Weights of a small transformer language model.
Training: a variant of SOAP for these matrices, 3637 steps.
Each number is 200 + 20 x the weight over its row's rms, rounded and kept within 0 to 999. Layers, rows and columns count from 0. The size before them is the row's rms in percent of the matrix's.

# layer 2 MLP down (transposed), 1280x384, rms 0.0642, rows 1081-1093, columns 192-383
098,208,216,211,219,202,211,198,194,162,221,186,194,175,209,198,166,199,198,236,233,191,182,218,201,187,194,187,192,205,194,185,186,174,209,194,191,175,214,195,209,217,197,176,215,184,207,204,193,234,234,204,198,216,221,196,199,213,201,193,223,213,193,149,205,215,206,182,201,162,207,178,226,184,190,217,162,200,162,209,210,217,217,163,214,170,202,186,193,183,178,185,204,203,190,220,180,155,220,174,247,255,213,204,225,168,185,191,212,189,216,197,236,196,214,188,185,171,215,155,166,200,201,160,183,174,191,227,211,208,222,225,193,236,203,223,226,217,273,170,206,224,177,180,197,200,234,208,186,196,185,186,226,200,173,202,195,193,214,205,208,192,166,187,203,189,175,171,208,203,202,158,161,168,216,217,209,190,208,179,222,175,217,232,217,190,206,210,220,189,215,191,225
100,219,203,172,219,238,210,181,167,187,236,158,208,170,210,215,224,165,172,218,188,216,207,211,167,199,217,192,197,184,197,226,176,228,214,202,188,231,212,183,194,183,237,219,179,204,211,193,149,201,178,211,184,167,208,213,226,175,211,179,237,185,176,175,209,160,195,209,220,206,183,213,228,194,234,200,181,237,195,210,235,186,235,208,227,216,206,182,158,206,230,208,190,205,221,175,206,178,222,198,226,200,209,224,169,193,201,224,205,204,207,222,213,204,185,207,173,189,188,203,227,186,219,213,183,225,205,224,210,213,197,219,193,230,204,232,159,226,218,191,193,156,156,220,163,218,184,207,215,221,196,218,223,185,169,209,194,224,198,216,203,238,177,183,193,173,227,205,200,196,192,190,200,201,226,212,228,202,236,223,241,200,230,191,213,195,211,168,198,207,186,213,242
093,218,209,223,193,182,187,187,167,193,153,216,218,201,221,179,198,206,160,210,212,201,173,244,233,241,182,208,169,204,181,231,197,197,222,203,210,181,176,165,206,198,151,260,239,177,168,227,177,197,205,175,197,190,200,195,196,175,219,186,183,191,248,247,183,206,195,194,203,223,209,210,221,237,181,189,237,198,202,234,188,224,207,226,206,219,185,183,186,199,157,216,242,214,199,217,179,207,201,198,190,206,196,191,183,199,174,210,168,179,213,178,186,219,184,202,178,190,182,192,208,207,219,172,228,194,196,208,224,215,188,204,200,194,216,226,168,205,193,202,204,203,191,192,211,207,188,188,223,164,202,207,193,179,212,231,177,204,209,169,214,186,219,191,184,198,205,222,195,225,208,169,202,229,222,187,204,199,197,165,157,202,195,227,193,235,175,190,162,204,198,173,198
106,182,198,205,197,211,185,186,190,206,178,145,206,190,207,224,228,156,223,229,163,222,174,158,181,192,193,234,163,176,173,185,207,179,169,213,172,172,219,223,188,198,219,241,198,193,196,203,198,191,192,187,192,163,216,210,224,216,217,198,214,185,177,194,172,200,192,180,174,183,219,218,200,197,199,188,195,202,200,219,204,188,198,233,209,175,213,190,207,207,197,207,183,212,199,172,177,167,213,192,182,238,186,199,179,211,178,199,184,198,185,188,215,171,182,203,212,180,212,200,173,216,187,213,153,186,183,190,203,233,198,177,212,172,174,241,190,221,230,176,157,195,197,192,191,187,173,232,189,197,186,194,183,191,208,212,210,228,170,192,217,203,217,175,162,165,180,224,168,176,192,224,186,189,190,206,246,224,147,237,186,222,219,188,220,176,186,205,186,181,200,176,217
102,192,187,223,164,208,188,205,176,204,161,197,188,222,185,177,186,223,217,231,238,197,221,190,197,198,199,212,194,200,205,189,214,214,216,216,225,220,218,183,213,150,201,181,194,170,193,188,188,188,178,187,151,216,186,234,194,236,215,172,210,182,175,203,205,176,183,198,186,218,229,211,209,207,212,212,219,181,194,192,194,221,258,179,193,221,187,204,249,218,220,206,202,167,209,235,197,180,174,214,178,217,205,218,205,189,204,198,200,210,205,214,211,240,219,218,180,198,216,191,182,225,212,178,214,210,176,199,215,199,201,206,223,224,194,188,225,172,189,195,180,186,181,208,184,215,221,210,213,214,194,190,228,195,220,258,195,217,165,188,197,214,211,188,195,180,164,214,208,208,229,229,201,193,188,210,203,180,178,242,200,174,220,239,214,183,214,204,219,251,186,168,205
098,198,203,198,210,230,175,194,193,191,162,209,175,202,179,191,198,182,246,157,186,172,192,186,201,205,186,217,194,189,229,206,206,196,196,151,173,178,231,218,204,238,242,229,222,210,196,205,185,193,193,180,197,190,228,170,178,181,212,202,197,191,206,212,193,231,166,217,177,168,206,202,197,165,160,203,212,219,212,248,185,165,180,184,219,189,206,212,207,164,176,176,190,191,219,196,202,185,176,222,219,168,202,153,211,194,196,187,171,212,196,213,166,178,197,214,214,194,235,174,188,180,204,203,237,207,207,192,241,202,206,209,195,192,200,201,191,187,198,219,193,180,192,202,172,213,190,206,195,195,183,212,218,232,172,191,214,188,184,201,183,159,217,200,210,220,183,211,206,211,188,172,215,206,185,187,174,182,215,207,202,210,192,187,198,219,216,207,200,207,238,197,204
098,182,185,150,232,205,175,192,191,224,202,198,190,206,206,153,196,233,205,176,193,187,169,226,183,187,188,227,187,216,211,199,219,164,172,184,166,182,201,194,200,192,216,177,196,197,180,193,236,195,210,184,215,217,197,230,186,203,233,163,192,205,185,217,169,217,225,168,211,182,167,166,211,217,192,207,204,201,205,200,189,192,221,200,193,193,207,206,196,235,222,186,209,214,193,204,181,179,196,216,214,218,155,183,169,212,206,182,212,196,205,179,241,203,199,222,192,189,243,196,204,205,227,221,233,186,205,156,160,185,221,193,155,196,191,178,227,190,208,196,173,224,174,184,161,214,204,190,197,220,192,224,200,180,217,189,217,174,156,201,183,200,211,197,188,233,230,202,255,183,202,207,210,208,195,208,167,202,171,163,200,194,159,211,150,164,198,204,197,219,201,172,209
103,239,215,183,213,217,185,220,224,204,231,236,168,161,202,194,218,168,186,205,168,192,214,206,207,181,197,176,187,191,228,208,178,202,197,201,181,195,203,208,214,198,194,213,174,219,202,231,218,218,210,199,204,214,244,207,220,172,220,202,205,192,221,215,212,190,159,202,239,199,204,188,177,184,206,214,224,236,212,195,204,220,223,175,198,207,195,179,187,164,204,185,221,189,188,185,235,203,190,190,186,253,206,204,200,237,196,202,192,173,203,197,188,195,201,170,225,226,166,195,200,209,192,208,234,209,194,200,200,219,226,182,222,187,228,198,213,190,206,194,195,204,190,224,216,216,207,193,180,193,225,218,236,205,236,195,188,214,222,189,206,187,190,224,213,198,144,206,206,200,251,194,181,196,194,161,188,208,209,218,223,222,176,226,194,212,199,211,236,167,175,216,191
101,224,207,178,216,210,207,234,213,192,207,192,186,209,191,179,181,228,196,207,205,220,226,186,179,213,227,208,198,234,179,219,176,185,161,212,191,223,212,184,176,206,206,209,178,243,221,219,242,209,236,210,210,174,172,181,193,179,214,176,169,171,220,216,217,196,177,188,169,232,204,205,195,178,202,198,180,173,213,196,186,197,219,214,162,181,192,210,175,219,224,180,204,166,210,209,226,192,202,225,175,181,207,213,186,210,208,178,189,193,210,215,222,174,179,206,197,202,204,222,182,181,205,186,179,169,217,181,228,181,181,170,232,175,190,210,202,212,193,176,224,197,220,195,191,233,203,193,209,226,192,207,241,208,223,167,205,214,206,213,184,241,196,209,239,198,177,223,215,218,212,200,188,206,174,203,234,204,185,190,203,194,176,223,197,178,241,239,213,159,233,190,184
098,192,240,139,187,202,212,193,215,211,206,224,160,209,178,203,201,219,200,176,232,204,167,162,175,199,232,219,202,193,205,212,211,133,199,196,200,204,205,178,227,210,211,196,168,203,206,195,188,185,177,204,206,211,201,189,226,238,177,203,226,163,193,149,223,167,192,201,243,199,208,182,203,215,192,196,213,211,211,205,213,174,158,186,195,207,183,204,187,182,222,195,179,222,199,195,169,198,178,198,213,221,222,197,180,207,191,190,204,229,198,192,214,207,231,153,214,193,207,166,228,200,211,194,211,237,185,203,189,238,195,218,198,212,196,208,164,200,177,211,171,205,197,196,195,168,152,229,194,225,214,183,209,207,205,199,211,196,233,200,192,214,194,188,168,199,210,207,194,198,186,175,206,227,184,183,199,187,195,192,197,213,224,184,197,206,177,177,228,235,223,215,215
097,222,195,179,212,216,217,183,197,203,202,202,207,203,208,192,176,226,155,215,174,193,213,204,154,185,211,191,207,212,205,203,215,226,187,235,228,172,197,194,181,223,218,201,250,208,185,224,194,159,197,221,206,185,180,210,172,208,133,206,188,184,154,211,221,189,217,168,224,185,185,208,180,202,212,168,180,206,186,196,190,197,211,197,200,205,201,211,170,206,227,177,179,196,238,217,198,224,188,202,200,192,185,171,192,223,205,236,210,178,179,181,196,201,192,189,199,198,189,193,214,215,186,202,234,205,240,226,187,206,221,198,239,201,233,182,231,203,152,221,193,208,224,190,188,196,193,267,218,195,209,222,205,199,212,216,180,235,223,173,190,226,197,210,192,208,178,227,197,195,199,186,176,191,203,178,197,254,181,196,231,264,223,235,224,186,175,219,194,195,205,220,188
100,220,193,224,200,183,199,174,173,207,243,184,195,224,183,232,221,197,167,213,189,173,223,208,186,171,202,215,209,209,195,201,198,200,203,216,231,215,199,226,241,213,189,160,224,196,201,222,210,171,221,213,189,187,206,232,202,191,206,169,195,203,193,178,204,227,207,193,169,189,183,195,172,205,198,163,240,192,196,221,218,180,190,196,175,198,193,210,173,177,197,179,216,221,162,191,217,184,198,163,216,208,211,211,214,186,233,176,204,194,172,185,205,231,198,191,189,197,209,190,208,221,212,199,189,167,229,208,163,240,232,208,187,171,207,165,186,232,170,192,214,237,180,194,195,165,221,187,232,212,188,190,193,201,191,170,240,210,160,195,190,211,183,217,165,217,208,181,183,188,215,202,194,203,215,204,182,190,178,207,206,180,201,202,187,185,241,186,260,215,202,189,218
103,173,215,220,213,208,208,210,217,232,210,210,219,171,218,183,189,172,181,209,199,192,167,217,211,145,151,200,199,207,160,200,209,189,199,167,214,150,210,166,195,220,199,176,193,205,214,207,209,188,214,205,194,200,206,182,157,228,172,203,207,185,214,217,205,229,173,194,213,213,207,180,208,208,206,221,233,214,173,203,218,207,202,216,218,208,228,198,196,205,190,186,226,202,212,189,217,231,163,188,228,200,190,175,236,188,206,210,241,192,194,194,205,209,183,188,206,213,227,208,200,187,218,184,229,195,207,213,191,233,244,193,216,172,183,206,176,232,207,187,213,241,199,204,215,185,217,233,201,196,189,213,207,200,189,222,208,210,187,156,244,168,213,159,191,176,186,179,228,191,207,180,187,203,188,214,225,234,218,205,172,207,239,223,199,188,175,189,197,184,209,214,239
# layer 2 MLP gate, 1280x384, rms 0.0772, rows 1082-1093, columns 192-383
104,228,193,227,205,216,210,200,177,209,194,214,207,204,166,214,175,228,175,247,217,186,196,228,162,197,199,199,176,236,200,198,200,219,180,167,187,221,204,229,152,217,195,226,206,195,178,207,184,219,186,209,203,214,189,193,223,215,221,205,233,191,205,191,178,250,216,176,191,204,208,202,217,211,210,216,186,220,170,218,210,226,192,211,205,215,194,188,216,205,208,213,218,207,209,232,226,215,191,168,170,156,229,195,219,220,162,189,185,180,214,199,176,212,164,189,184,224,176,177,218,197,156,196,176,207,205,218,236,158,200,165,212,195,157,189,197,210,208,207,217,218,208,174,168,193,190,190,207,178,239,177,186,195,189,214,201,187,204,157,198,186,181,220,213,201,220,221,191,189,210,192,192,201,188,201,217,202,228,199,178,181,194,230,218,212,221,218,174,220,148,218,266
103,218,155,222,212,209,207,199,188,212,191,198,200,183,202,201,259,195,206,209,204,172,198,204,180,222,205,170,215,199,190,219,219,194,211,187,232,213,216,176,205,206,163,211,192,183,185,210,205,210,212,230,190,174,186,193,237,161,207,201,239,204,226,189,224,200,250,202,199,184,194,199,202,182,193,210,206,230,198,198,182,219,210,197,211,208,196,197,165,229,175,209,192,218,200,200,205,186,207,209,193,227,192,188,180,194,210,212,212,190,184,194,177,191,192,226,235,199,236,231,150,181,187,207,168,197,198,199,211,202,243,210,186,198,201,169,199,230,196,207,222,213,230,184,182,248,183,216,216,212,206,211,224,231,173,222,215,250,196,201,203,212,226,213,169,200,191,231,185,208,194,210,218,189,214,170,193,208,198,183,197,154,190,203,163,211,225,218,176,159,212,201,189
100,197,215,218,199,216,207,157,173,192,230,226,224,210,212,211,185,208,184,226,205,187,143,203,150,189,210,196,206,178,209,189,186,178,206,226,207,195,222,191,198,208,234,169,180,208,189,183,225,181,202,234,208,240,186,234,221,213,205,192,182,195,191,259,212,222,255,229,201,219,238,192,190,201,183,197,232,236,193,208,243,203,210,218,196,217,247,208,222,216,200,190,189,192,208,186,215,194,195,227,186,204,262,175,192,208,183,193,221,220,222,188,199,204,186,231,218,192,181,194,218,196,173,199,200,199,188,195,183,199,232,165,215,191,217,184,201,196,199,227,234,191,166,213,178,224,199,213,200,195,200,244,224,186,189,223,189,175,188,206,226,195,221,197,172,198,191,209,202,208,209,186,227,221,192,190,186,223,165,183,231,189,179,195,209,195,224,218,164,199,191,203,206
103,202,199,213,207,211,176,208,228,207,202,195,180,192,216,208,197,220,179,202,192,198,236,231,225,224,190,192,182,195,221,237,220,200,194,221,226,198,190,219,188,202,198,144,219,229,227,167,156,229,162,193,198,197,190,214,216,188,242,234,214,206,204,194,160,244,184,217,201,214,187,194,175,199,180,175,188,222,220,212,221,211,191,189,214,204,228,227,198,201,224,193,203,169,197,185,196,230,191,193,165,189,208,229,156,240,202,201,177,235,243,201,190,181,182,216,205,225,187,209,177,201,214,239,209,192,198,181,204,217,148,210,173,213,174,226,189,176,229,194,191,212,242,187,185,204,205,201,210,210,199,209,172,192,197,196,194,216,242,188,193,161,183,199,233,216,232,200,189,203,183,211,217,213,177,194,221,199,197,223,185,214,206,214,211,167,189,241,177,205,220,196,210
093,219,207,193,171,228,163,224,198,196,200,188,224,163,196,190,215,195,236,225,207,218,186,158,195,216,233,179,240,224,212,200,209,221,163,218,198,247,183,205,193,241,200,206,200,185,174,214,213,263,200,207,185,208,216,198,196,201,194,195,167,218,191,172,184,178,218,219,226,194,215,207,200,198,218,221,232,206,175,217,219,218,183,192,198,207,214,200,183,234,210,165,178,146,198,235,243,204,211,209,222,174,210,224,185,175,203,199,176,211,244,206,232,181,140,144,223,198,216,203,199,205,160,200,217,208,206,210,199,192,217,193,232,194,179,184,199,211,187,188,215,185,161,198,228,189,213,208,206,183,195,218,203,182,206,207,183,181,204,219,200,229,178,192,199,198,199,218,203,181,191,186,222,190,201,181,195,207,192,188,179,166,220,209,231,217,179,209,205,179,191,196,209
089,187,213,169,195,216,210,204,258,197,223,232,209,243,180,180,223,185,202,192,173,215,196,194,188,220,190,179,217,235,223,182,189,215,180,208,217,165,238,206,205,188,238,209,178,168,208,231,200,184,200,238,193,226,209,183,202,155,198,223,199,214,220,203,205,198,166,192,197,194,205,180,205,182,212,200,208,201,184,196,209,226,214,189,269,192,183,210,212,209,163,182,210,205,189,214,215,178,217,196,158,207,230,235,251,197,173,168,203,196,195,187,182,208,230,221,194,197,242,203,217,182,195,215,189,210,189,227,184,181,214,176,209,202,194,205,165,179,197,186,175,170,202,194,220,217,228,160,210,219,209,188,177,206,193,225,215,191,216,189,182,164,187,179,171,158,212,208,219,185,226,187,162,196,204,187,222,190,206,215,180,216,212,200,191,195,179,222,142,180,182,212,184
092,239,193,192,198,206,206,159,195,222,212,208,215,196,185,205,191,187,217,161,219,186,198,183,231,199,157,195,174,222,206,187,193,203,186,248,203,220,190,168,209,195,193,225,221,193,195,180,231,181,219,224,194,219,224,222,173,222,190,183,179,226,209,197,180,178,183,226,185,232,180,204,191,180,197,208,186,218,183,180,213,197,189,199,207,173,222,255,195,204,245,194,224,204,219,183,199,185,178,229,196,220,204,225,164,191,196,212,193,220,219,207,210,176,211,197,212,228,202,211,207,201,245,182,188,236,184,205,212,181,227,199,210,214,198,203,195,153,206,187,157,222,188,176,155,199,165,206,223,178,175,198,196,204,160,212,193,200,183,202,190,183,218,188,209,208,203,205,227,186,238,160,156,211,225,207,206,187,168,171,184,212,186,180,235,208,230,174,201,215,206,208,199
094,226,177,193,206,210,201,181,205,191,171,189,179,211,238,207,162,181,198,175,237,217,188,191,210,220,188,218,209,193,230,192,214,196,183,181,208,158,192,186,212,171,183,218,209,182,179,187,187,206,236,201,205,214,191,172,199,186,230,195,167,201,223,189,197,236,222,179,204,198,222,171,182,251,186,195,160,190,195,216,226,222,210,185,209,206,185,228,185,203,199,195,233,212,204,176,206,194,184,204,199,213,204,205,218,237,203,191,206,193,196,183,194,184,169,215,205,222,212,192,240,213,229,158,191,199,190,183,219,182,202,205,179,191,202,192,175,194,177,217,199,196,245,213,202,231,152,218,218,194,222,204,215,174,194,194,197,195,222,215,170,197,221,168,226,207,232,197,220,214,179,168,197,174,208,169,203,211,199,199,164,194,201,175,214,160,186,227,183,193,203,201,197
102,183,198,207,187,201,227,185,219,187,184,209,150,195,211,184,209,188,200,218,227,227,198,194,209,207,208,192,217,152,216,202,181,180,191,197,196,214,190,166,219,173,204,215,208,225,210,199,186,216,204,216,213,186,202,190,201,226,165,205,235,209,160,210,204,188,214,165,224,221,224,208,192,233,182,201,221,180,222,203,200,186,180,237,183,218,188,198,218,185,201,207,213,220,209,204,191,182,185,199,204,198,208,172,222,209,231,215,207,222,180,202,194,186,222,217,169,236,196,177,194,212,188,214,208,197,243,174,237,227,168,190,215,209,203,201,218,197,182,208,195,204,164,172,178,194,177,198,205,218,188,223,194,203,209,227,214,204,197,232,215,192,221,159,181,200,194,176,184,228,185,188,190,230,216,241,188,211,242,195,190,197,191,208,201,196,211,189,222,215,215,209,198
100,158,214,194,211,183,191,194,208,205,201,215,204,186,223,204,238,168,208,179,201,217,176,192,186,201,215,177,176,199,209,178,177,181,199,172,210,232,189,196,174,215,221,223,205,171,185,182,204,219,203,239,178,199,196,214,200,223,194,147,239,201,205,192,230,164,173,229,188,195,235,189,187,189,206,182,166,186,203,204,223,221,196,173,211,194,206,212,199,216,179,192,224,210,200,168,175,213,191,209,203,200,199,238,202,162,180,144,213,215,226,215,219,207,187,209,170,217,206,185,200,189,203,182,178,180,167,216,197,223,198,231,222,180,203,194,175,241,198,202,183,192,207,209,190,207,193,222,212,223,238,164,196,198,214,215,195,169,161,173,209,182,163,201,222,175,202,182,206,174,204,210,197,198,217,215,221,195,225,198,180,207,211,226,199,220,207,210,241,247,177,227,200
098,222,198,209,223,196,164,204,196,209,227,171,159,171,214,223,198,211,218,192,212,243,211,183,174,211,203,219,210,189,192,175,204,204,148,176,193,222,221,190,187,200,196,190,173,208,200,229,192,188,174,208,201,178,195,202,226,214,216,194,200,171,235,188,188,197,177,217,184,177,209,199,228,212,177,178,205,152,213,183,188,196,176,246,175,194,182,198,172,180,199,197,186,224,211,223,182,217,196,218,183,214,186,182,182,221,183,189,210,226,206,235,199,190,180,192,195,226,213,202,243,173,227,214,203,171,191,217,219,199,168,195,191,219,192,202,173,192,186,217,195,182,169,203,194,195,196,222,177,164,170,203,214,206,195,180,183,210,273,214,214,249,225,177,211,211,207,206,211,234,207,209,241,170,169,186,202,219,188,227,190,210,198,179,184,170,182,223,170,190,205,200,197
099,193,191,184,187,169,207,199,167,189,177,164,216,191,194,205,192,199,231,179,188,184,197,160,227,214,194,192,198,200,209,184,206,229,185,213,184,238,176,228,200,204,199,169,183,213,186,184,196,208,214,228,213,184,206,216,190,212,201,191,213,180,227,220,220,201,166,184,184,193,227,174,155,182,221,186,196,213,195,196,206,198,175,225,205,186,177,221,209,203,230,190,188,247,226,204,189,174,216,192,188,181,206,182,210,197,194,198,243,218,185,180,191,202,199,220,208,217,206,153,179,153,201,188,204,221,230,213,209,184,188,200,195,199,190,205,221,224,212,209,223,218,246,193,197,195,232,226,232,178,192,221,239,199,204,193,225,182,190,155,231,202,231,195,197,204,176,198,223,229,227,238,176,181,229,207,225,223,219,192,202,208,250,204,193,218,199,181,219,247,171,221,204
# layer 2 MLP up, 1280x384, rms 0.0761, rows 1082-1093, columns 192-383
103,203,197,190,206,179,193,199,218,177,214,248,192,226,191,210,175,194,215,201,202,204,178,195,189,201,176,238,220,226,191,232,207,238,232,230,197,214,184,213,186,200,185,189,209,231,216,212,223,198,206,222,195,187,234,174,172,196,186,217,186,185,209,207,179,187,200,172,177,201,193,226,191,198,201,224,251,207,201,185,166,204,192,231,206,167,213,215,217,206,229,206,185,188,189,161,211,173,183,197,199,202,169,159,194,151,182,188,176,205,181,218,229,226,191,186,255,218,222,195,190,197,158,229,203,247,183,186,136,187,230,187,188,207,198,200,211,171,182,206,206,184,193,192,202,218,166,195,206,179,187,177,216,202,164,207,192,224,174,205,191,222,199,195,214,223,160,189,205,191,202,253,195,148,208,173,182,230,216,174,221,188,187,197,181,219,188,196,192,191,202,183,187
104,209,223,214,212,188,190,205,225,188,197,167,214,181,158,204,210,206,210,176,208,154,202,210,211,224,186,211,204,164,198,217,193,203,171,186,196,202,191,185,183,193,232,203,191,210,229,181,239,184,210,217,169,246,202,155,148,215,184,185,177,190,179,161,234,223,207,190,228,196,180,167,226,207,222,210,181,207,213,208,203,207,223,195,183,196,177,188,207,209,214,206,190,174,218,227,209,206,197,158,225,221,184,200,214,207,188,215,227,217,210,204,188,237,224,211,176,199,228,187,201,226,204,177,209,206,231,172,180,196,165,214,160,182,197,217,167,239,194,181,221,224,212,193,182,207,196,212,218,240,217,194,192,198,193,184,199,202,206,182,172,214,187,222,190,186,229,171,214,200,209,205,211,188,202,188,230,235,170,210,218,207,205,218,212,248,220,224,220,206,193,180,201
102,192,225,196,213,211,183,192,173,171,174,186,176,186,197,206,208,214,179,159,171,173,213,195,222,177,193,188,201,189,210,201,182,196,211,215,194,189,240,205,203,163,197,215,168,231,215,187,170,232,232,208,209,186,204,186,184,188,233,188,179,236,200,240,233,194,192,182,207,204,207,169,196,134,208,185,216,201,179,227,215,191,196,178,185,200,218,194,199,182,176,187,198,201,193,174,216,211,204,209,196,206,217,185,183,206,193,194,209,179,126,212,204,219,179,195,219,230,189,206,182,184,209,199,185,162,201,233,209,170,224,211,211,185,199,207,175,225,201,183,184,205,197,199,189,237,203,178,185,193,185,212,176,195,218,230,219,195,193,213,223,226,195,196,223,206,182,214,190,200,223,205,176,178,205,198,191,196,201,218,217,212,249,180,174,225,181,222,183,176,176,205,181
104,217,204,236,212,214,237,184,191,208,169,206,173,197,207,177,209,222,216,210,184,205,223,152,156,195,187,192,206,179,190,177,234,168,181,171,172,206,208,214,191,154,175,207,205,189,173,213,211,213,201,180,182,222,212,191,184,198,192,182,197,195,162,210,216,208,210,189,195,176,223,175,239,230,214,244,191,205,189,178,185,204,220,232,197,223,192,206,233,211,181,212,197,202,226,213,202,198,178,208,217,210,245,171,228,193,200,191,212,196,148,198,197,210,198,186,176,214,225,186,181,218,210,179,173,212,199,173,221,188,214,191,233,194,189,154,208,203,174,225,154,208,179,205,221,174,212,194,179,211,214,201,161,230,209,210,200,185,190,225,196,211,211,173,197,190,208,232,196,196,229,221,190,166,168,213,197,200,173,209,202,207,213,176,186,193,212,210,233,204,200,175,197
093,230,217,174,179,202,185,193,217,192,191,248,225,196,193,188,228,226,167,209,192,220,163,157,208,241,179,193,217,198,199,212,197,216,181,191,225,205,192,188,208,229,219,192,194,168,221,209,257,218,213,202,173,208,246,192,211,251,204,223,194,192,194,203,258,213,203,231,212,230,241,199,200,167,213,232,186,216,191,203,197,194,185,168,167,201,233,188,225,196,206,168,227,180,226,200,207,208,206,190,221,161,206,213,219,186,184,197,193,213,198,221,217,226,183,220,181,195,189,180,187,196,162,232,228,218,192,174,197,247,209,191,161,198,202,185,203,208,214,199,173,185,187,203,207,219,210,205,177,193,222,215,190,185,269,168,216,236,204,182,206,201,171,206,211,206,193,194,175,187,204,172,234,193,213,199,165,195,220,185,236,194,198,218,189,195,202,208,192,172,192,189,198
085,193,176,208,198,254,162,201,228,200,237,170,220,184,209,212,210,248,189,200,213,186,189,213,174,189,220,224,205,190,185,205,199,224,195,199,209,225,202,162,187,214,187,179,215,200,201,172,203,208,205,160,224,165,213,221,219,198,193,185,208,218,184,176,193,235,186,190,191,211,214,228,184,211,212,221,180,216,266,193,196,163,173,210,159,172,214,180,206,225,227,190,160,181,197,182,200,193,210,200,220,187,234,190,179,189,176,190,223,225,227,156,201,179,201,207,196,189,198,192,199,206,178,170,208,212,187,190,214,204,181,201,194,195,202,181,182,214,196,199,205,203,190,155,176,202,228,206,167,204,232,249,187,196,213,195,203,237,200,192,179,229,201,197,223,211,214,165,211,221,198,197,220,166,209,194,177,223,211,190,189,184,193,202,160,199,255,188,229,256,224,203,232
089,193,203,194,199,189,168,216,199,196,185,205,173,200,195,176,206,193,208,192,238,189,178,189,203,200,174,210,175,195,192,225,183,184,191,239,199,206,199,162,212,195,196,204,200,184,190,190,201,206,205,176,151,221,209,198,141,219,213,207,201,185,211,219,181,224,170,218,186,185,199,187,166,198,203,203,184,187,209,195,217,190,181,232,200,257,215,213,209,199,243,203,222,240,213,168,175,211,222,247,203,203,191,189,218,200,223,203,192,193,188,178,171,171,201,218,166,165,257,180,229,203,216,199,187,223,208,189,194,187,216,193,203,183,205,199,209,200,179,160,185,227,170,192,175,200,213,228,204,272,175,174,191,212,207,183,219,213,206,181,203,183,225,163,222,169,197,174,188,194,204,196,186,213,216,221,232,197,200,194,211,202,194,200,221,181,170,180,195,200,202,185,236
092,214,216,181,240,193,205,205,213,204,193,197,175,168,238,195,189,190,182,198,167,238,216,192,221,184,202,188,189,227,191,208,155,190,163,216,190,181,201,228,160,226,173,195,178,191,178,216,197,205,227,185,180,214,200,176,205,177,211,202,194,189,218,184,209,186,161,202,193,204,214,208,207,223,208,160,212,229,214,193,190,198,174,244,167,216,179,236,170,207,186,174,193,185,214,190,197,213,178,155,207,195,254,190,218,238,203,206,212,186,200,157,227,193,218,192,220,201,166,182,215,159,217,195,194,212,202,197,206,189,216,200,161,157,195,232,181,189,222,246,171,215,176,206,201,232,208,196,188,228,187,192,203,202,213,180,175,204,187,230,164,179,217,187,248,211,221,203,214,200,170,200,186,193,206,143,223,216,214,186,230,216,197,194,194,207,244,235,223,194,199,189,207
100,225,195,218,204,192,196,202,213,219,171,197,242,210,174,210,167,214,208,227,189,170,217,219,202,189,186,180,234,201,170,196,196,225,203,224,182,214,190,227,192,183,211,206,198,182,196,220,208,173,193,176,215,185,190,168,177,197,175,179,226,186,173,225,197,177,134,216,209,231,205,209,183,223,232,197,185,212,203,176,168,219,225,232,211,186,185,181,223,217,242,211,158,202,198,220,200,173,184,189,183,194,198,232,171,207,196,206,182,194,220,212,190,214,186,196,173,228,162,185,216,231,197,223,206,196,224,203,200,213,230,197,227,174,222,167,225,216,178,195,206,212,199,209,210,216,183,162,201,188,198,185,202,192,203,194,201,203,156,206,221,199,187,227,224,193,212,210,229,215,234,176,215,186,178,188,211,198,172,204,195,215,230,207,191,210,177,191,185,181,187,217,191
100,203,215,235,173,198,212,231,197,223,185,182,211,189,162,198,200,222,196,145,235,211,227,230,214,180,182,246,224,196,173,169,233,202,205,212,165,201,185,198,202,184,161,201,192,177,213,213,183,217,218,198,186,180,203,230,215,169,189,190,194,200,168,204,182,199,206,191,228,236,197,195,199,195,173,213,214,157,242,190,199,211,207,206,197,191,239,166,229,211,203,216,196,206,186,179,215,218,209,202,188,229,187,228,187,233,232,241,181,209,202,197,238,180,211,181,183,209,172,187,222,216,185,224,188,220,205,166,204,196,205,189,225,194,209,194,202,186,216,175,199,186,190,206,175,184,227,164,210,177,190,219,215,191,217,184,213,181,188,236,194,204,221,192,232,200,209,199,177,210,223,177,234,199,199,176,207,182,186,208,188,170,193,194,234,209,215,138,191,236,196,166,170
101,189,248,196,196,188,234,175,194,197,191,209,251,186,219,223,194,207,208,223,187,199,180,194,221,198,210,193,201,194,214,200,225,219,212,237,226,198,160,217,214,212,216,209,216,188,188,155,200,220,221,218,207,232,181,186,220,233,171,195,158,203,228,244,203,230,219,150,214,177,216,182,199,182,219,229,196,180,159,217,223,209,242,222,185,162,208,211,232,214,215,180,172,183,189,179,214,201,216,187,173,216,189,208,183,176,192,238,223,230,197,186,189,182,207,215,152,220,239,200,205,219,207,227,187,192,179,225,163,214,198,179,195,170,188,176,202,187,209,203,216,189,225,193,188,216,221,187,213,194,215,226,219,170,189,200,206,176,200,213,202,193,193,219,171,201,188,192,183,179,215,187,180,238,205,190,177,173,224,194,184,204,213,196,244,220,214,211,214,205,198,187,200
105,170,169,200,228,165,196,180,186,174,226,165,196,150,210,172,229,190,200,187,201,235,199,224,154,221,241,179,204,207,177,227,203,196,201,180,188,203,180,206,210,204,223,186,217,195,202,178,226,230,203,213,231,203,199,219,198,194,209,217,196,200,167,189,183,191,214,222,226,200,168,265,208,214,224,224,166,156,202,225,199,161,183,173,204,175,161,217,208,226,207,186,214,206,181,220,209,191,215,202,205,222,234,231,171,197,190,218,196,188,230,194,204,220,192,203,191,175,185,206,233,197,217,210,202,164,193,178,199,218,206,199,216,240,204,171,172,215,182,180,189,194,168,202,210,205,177,228,204,203,182,197,199,177,210,209,207,232,214,226,209,219,171,216,204,231,226,189,156,227,190,210,203,196,178,180,177,219,179,204,202,221,190,219,202,179,231,227,177,205,195,186,193